Weights of a small GPT-style language model, trained from scratch on English Wikipedia.
Size: 21 layers, 2 heads of 32, 4.85M parameters.
Architecture: RMSNorm before each block, rotary positions, no biases in attention or MLP, embeddings untied during training, normalized queries and keys, some layers without attention, local attention windows, paired heads, shifted keys, exclusive self-attention, value embeddings, hashed n-gram embeddings, an embedding shortcut, skips across layers, capped logits.
Training: 152M tokens, 5598 steps.
Each number is 50 + 12 x the weight over its row's rms, rounded and kept within 0 to 99. Layers, rows and columns count from 0. The size before them is the row's rms in percent of the matrix's.

# up: layer 4 MLP up, 320x64, rms 0.266, rows 305-319, columns 0-63
# down: layer 4 MLP down (transposed), 320x64, rms 0.0521, rows 305-319, columns 0-63
up305 098:36 32 60 26 63 69 48 39 55 43 69 48 39 53 50 45 61 41 61 40 66 55 45 37 47 65 50 39 57 33 57 66 62 81 54 58 43 54 45 27 51 44 49 65 62 31 61 42 54 53 42 27 47 54 60 71 34 46 35 60 43 66 57 48
down305 094:45 49 48 54 63 59 52 43 59 45 55 37 56 45 62 38 55 42 44 37 61 53 43 42 62 47 37 28 46 49 50 47 56 66 51 58 76 75 35 46 77 34 69 55 36 32 67 56 51 51 42 63 60 66 55 40 76 35 33 43 76 54 53 40
up306 098:46 66 46 40 57 58 58 63 62 59 25 61 41 68 49 83 57 54 44 44 59 79 62 54 58 57 63 54 44 42 33 65 50 39 39 56 48 43 51 49 41 32 66 63 42 47 51 37 62 40 62 50 80 50 47 56 41 52 38 62 36 69 59 39
down306 094:49 51 54 20 58 68 50 39 72 58 37 58 70 42 60 51 44 35 46 59 71 42 74 47 56 63 51 41 65 26 51 45 67 42 52 73 36 46 47 49 42 40 53 33 51 30 58 67 75 59 61 61 57 47 46 40 50 62 36 48 50 50 52 38
up307 040:47 69 66 84 56 44 59 62 61 51 42 62 44 46 49 69 44 53 46 44 47 55 60 55 65 31 63 51 42 59 57 51 51 53 59 69 46 39 55 54 60 27 59 38 20 45 43 42 50 58 72 46 53 46 47 64 82 36 47 31 60 46 39 44
down307 038:36 50 43 41 35 59 25 45 64 43 68 62 41 52 65 48 50 50 46 53 45 52 55 49 27 59 39 53 55 51 64 51 47 49 33 32 57 44 35 28 65 61 39 57 56 49 48 69 46 70 36 54 41 63 22 46 42 68 50 83 64 59 58 51
up308 108:57 75 64 41 65 57 44 48 56 38 80 59 52 61 83 36 52 69 37 56 50 36 48 36 45 46 53 62 46 35 43 48 41 45 49 76 51 55 42 64 65 26 43 43 40 53 59 46 33 67 52 37 52 67 53 39 41 61 42 40 48 52 51 35
down308 102:32 59 43 56 42 32 24 41 37 38 40 46 33 35 61 45 56 35 47 54 53 53 32 55 82 45 47 51 54 47 51 46 61 52 52 78 61 52 53 54 46 45 56 48 43 57 46 63 60 74 44 74 79 58 66 63 51 56 56 43 37 54 46 68
up309 022:63 44 54 52 44 64 39 31 35 43 37 49 34 48 54 67 62 48 53 36 54 62 48 41 37 34 55 29 34 54 57 33 46 48 36 53 65 67 36 57 43 37 54 63 78 62 33 40 62 44 36 27 66 49 53 66 51 43 45 28 45 34 36 49
down309 021:49 26 43 46 43 46 40 44 50 55 54 46 61 46 53 33 25 29 46 55 37 72 54 43 38 47 40 47 38 39 47 62 62 59 58 38 62 61 51 43 58 67 52 33 33 60 30 68 51 38 57 51 36 78 72 52 42 45 69 65 59 59 46 68
up310 102:44 48 49 41 78 57 59 62 38 34 39 52 70 80 62 39 58 32 47 35 57 40 52 36 41 47 39 50 57 41 56 63 35 57 61 59 57 45 69 71 46 54 43 48 37 77 65 60 62 49 58 53 62 43 31 57 44 51 37 45 54 73 64 42
down310 094:72 43 27 50 50 45 52 51 42 33 49 41 55 53 61 36 48 44 34 45 44 44 32 61 51 38 46 52 29 36 41 74 58 79 52 33 68 55 68 49 55 38 47 65 57 45 37 34 62 47 48 61 72 49 52 55 61 43 38 50 29 70 51 31
up311 134:50 31 30 32 43 53 52 50 58 52 41 63 44 57 48 33 46 83 47 35 73 60 56 48 51 54 56 61 16 30 49 57 49 39 51 33 66 32 43 65 56 53 28 58 47 54 44 52 57 35 57 27 62 55 60 49 45 43 59 46 56 42 54 65
down311 120:49 58 53 58 38 67 45 59 65 62 39 61 20 55 37 28 52 52 35 48 49 40 68 35 54 57 66 39 61 41 48 49 70 48 39 35 44 25 58 67 54 64 35 47 37 58 53 54 62 39 47 28 63 71 51 44 40 48 54 58 45 35 72 52
up312 095:46 36 36 46 51 69 72 49 43 54 60 24 46 35 62 52 59 32 55 34 61 39 52 58 60 41 45 58 37 32 49 55 45 42 40 53 40 30 50 52 60 47 68 38 24 52 55 40 41 51 35 42 43 45 72 57 41 34 33 23 50 51 28 51
down312 101:52 28 59 81 64 54 49 46 47 38 52 55 57 37 38 43 34 40 70 62 61 52 51 50 59 45 47 46 38 54 49 41 66 35 39 44 12 50 64 58 52 25 52 35 49 46 42 46 53 30 54 57 57 32 40 44 62 57 57 44 46 50 44 21
up313 108:55 54 34 47 78 52 88 48 62 53 46 44 61 56 67 38 43 70 71 51 51 41 34 76 71 48 55 54 55 48 36 58 71 35 62 55 32 38 65 53 38 49 37 38 47 49 48 48 50 43 52 24 37 41 54 50 51 51 45 38 56 52 54 54
down313 106:38 41 49 33 58 42 19 42 54 63 49 45 41 45 45 64 56 63 38 32 50 82 60 47 57 52 54 47 63 58 18 46 56 46 56 32 61 60 36 59 55 30 49 65 40 58 59 50 36 55 48 61 67 56 38 39 38 53 62 54 51 66 48 27
up314 081:66 46 29 55 67 67 50 42 46 39 64 52 52 46 66 42 44 76 55 49 32 50 64 74 57 58 46 70 37 37 28 59 57 47 44 53 30 34 51 57 44 48 52 53 43 49 62 33 65 32 62 31 55 72 36 48 46 68 55 55 44 42 34 52
down314 091:41 46 55 48 55 48 58 49 62 35 24 52 59 51 55 54 58 49 51 61 41 70 73 44 60 34 52 42 64 31 42 61 62 62 55 48 80 53 60 46 42 34 38 52 50 41 32 59 36 59 37 58 60 34 22 53 59 81 56 51 58 35 51 58
up315 116:52 57 85 45 54 58 63 52 47 36 53 58 50 44 39 40 44 68 40 42 67 56 49 46 45 47 34 82 28 68 63 42 26 45 64 73 56 21 45 45 38 56 46 54 60 63 59 43 60 51 55 69 66 47 50 43 58 47 57 54 54 55 47 46
down315 121:40 66 80 55 53 41 44 39 60 70 57 52 65 47 47 47 55 53 47 61 71 54 47 61 38 35 46 62 58 51 72 40 51 48 35 61 22 72 60 45 40 35 34 39 69 47 66 45 70 64 69 52 51 51 56 49 57 54 51 43 46 42 46 27
up316 114:44 56 54 48 57 62 59 51 61 36 55 48 55 64 62 47 37 38 54 45 51 49 54 51 63 36 32 61 54 41 34 73 16 69 60 51 50 51 71 57 59 55 48 74 54 43 32 78 63 50 41 59 42 52 63 62 55 29 45 42 37 52 59 28
down316 111:46 55 42 41 65 67 61 60 40 49 53 23 62 34 59 52 55 63 27 38 44 59 30 43 47 40 42 52 46 47 31 60 60 62 36 43 44 63 55 54 60 56 52 47 58 42 49 55 70 37 56 53 77 26 43 56 80 57 44 42 37 44 52 26
up317 121:49 65 54 52 48 41 42 49 27 34 49 49 59 61 56 44 39 65 50 47 89 32 30 64 46 64 42 63 26 57 51 65 52 62 56 26 60 49 39 62 45 62 30 40 56 53 49 57 54 58 43 64 61 49 68 58 41 61 56 51 44 36 35 65
down317 121:59 61 46 43 53 47 39 54 40 30 55 28 66 51 23 59 64 42 68 59 63 32 32 51 23 63 32 56 45 55 37 49 58 36 62 61 75 40 53 49 18 39 33 51 54 33 36 53 44 57 56 61 45 59 47 48 47 51 54 58 43 49 42 45
up318 091:42 37 62 45 66 35 73 48 58 47 54 40 46 44 37 50 54 26 56 16 41 61 35 71 56 58 48 57 54 51 34 64 60 44 51 76 52 53 39 37 30 48 53 32 73 61 36 66 38 42 39 47 44 54 58 46 41 36 42 57 42 46 65 49
down318 072:53 39 51 43 52 60 41 50 40 64 52 40 54 39 53 54 44 57 49 64 57 55 50 07 59 49 51 51 39 32 55 47 36 67 42 22 63 52 62 38 66 27 37 55 46 48 63 40 59 49 49 63 65 48 58 41 66 59 39 36 57 77 71 55
up319 052:64 65 41 54 66 52 41 56 56 72 56 53 63 51 52 52 48 54 41 37 36 49 55 39 23 55 50 57 28 62 33 50 63 57 50 80 31 79 63 34 57 44 48 47 58 29 40 63 24 34 61 50 44 53 63 59 54 52 58 52 53 61 41 47
down319 052:57 40 52 59 56 46 55 48 58 54 62 43 56 37 33 64 31 62 46 62 60 38 87 63 47 59 50 33 61 37 42 46 46 46 43 52 48 63 39 49 47 74 75 49 39 63 59 54 74 27 36 45 54 55 32 57 55 56 63 37 45 30 52 64